From a checkpoint of a small transformer trained on Wikipedia: 10 layers, 2 heads of 64.
Each number is 128 + 32 x the weight over its row's rms, rounded and kept within 0 to 255. Layers, rows and columns count from 0. Numbers have three digits each. The size before them is the row's rms in percent of the matrix's.

# layer 6 MLP up, 640x160, rms 0.122, rows 633-639, columns 80-159
092:103092139091165147179108141115138087100130158067116152137063102181153145097119082110129127206119149101140152143143085153162136071202154095084146126140118117149106137139139092150092084089129140132134127142140128038142152130155133132109155088
106:164174139124180127214088104158089096111168134110083127131089170138081120148119162088144160091128196137118128093104116149136095250154113114129122107080084133124160155156145137136136187141145076120134142122134102128161133144181116129134181138
093:118086155169143213173151176146120141121104118138147142095103146164161148068078091146137122127104201123170166150132126130198108061154114187107081122144163127153126125076120159169160095150093154133081082101102094175133153152101108151163152161
098:101131074157074095103117132144167136155127088118138114152126128077173080117103173118143102206148111107178171092153094187104119122160112159120096101122120072086221078116136123174148097108183145068083143173133151150119084116124081107151101120
095:127157096096153148121097162072147161131107189136085195120154114097099080126094112145078143155121132119112134098138103113165151148135179070103131184133136093125128104129158032142100142116119164134109138077151159134116124112101184114158144133
092:158146120149147114092111170110103107144150143116098132205107119122091154145128122156143102159071119108119168119166094063144152078107106088123117161168148086129152123128090075096072078147167100142124117108110126119102149171146145112123126087
113:121096126151129078148135171134092141129117105139118143119189046085113121139159131141150147110145129098174060116168162131150087091194167110163134108126157121206135187118134153145182150069085130123129081137110124154120141163156133122055108104
# layer 6 MLP down (transposed), 640x160, rms 0.101, rows 633-639, columns 80-159
091:087101141148069100133174151107092138107100087170216166069156153112104159088172090192146102105153128121149068141148140118146160121103117111144118105153132158116165127146146118134117090161114111216178141132101153112142067200104087134146108131
103:096125160136038079112074185161163084126151081101114106136106079103154161139138186162162109123079118095125150166106145097120130104067096147111105118122086174125128113146122081144098134121116136120223120139112146117164132084148148169114088118
096:155147183102169105135124113132124155145114077095143160120138136119130151123146131102104141097204134107090060099207145094130175177130166085185119081137130165131156159127197072157142139042103118170067153193114162126123105088144107125146181110
103:131164120118143055115095118159111123181164138158169151130131172120079170120092104057097112148073099146124120145171128175165079147113108134121122127119064097166112098148103111129138142085171145205146119137123136166106161200149081166118123118
087:152152099123115106078113187171123108184168128114114091183105174125145139133179109172111097145126154164150137057183134063127102166121090084057137082141121160134177059088126097163085138184083156076101128164122133145119152084155129152084146146
090:162133154157144157136170135130106153085170128193170114182127177137148116129166065087092125138172130118120094129235110143088129105088127120095076158113075147112083144126112136121087133094098124098148080140105123088168108060115106106117144113
115:168146114213123113132167139076085090128132098138164094152088097080216118143135123150142103127093100159042193159126149119105128157083121111170170125128182181106172159060135136125131129096138147091137134128132141158124137152153090171141113130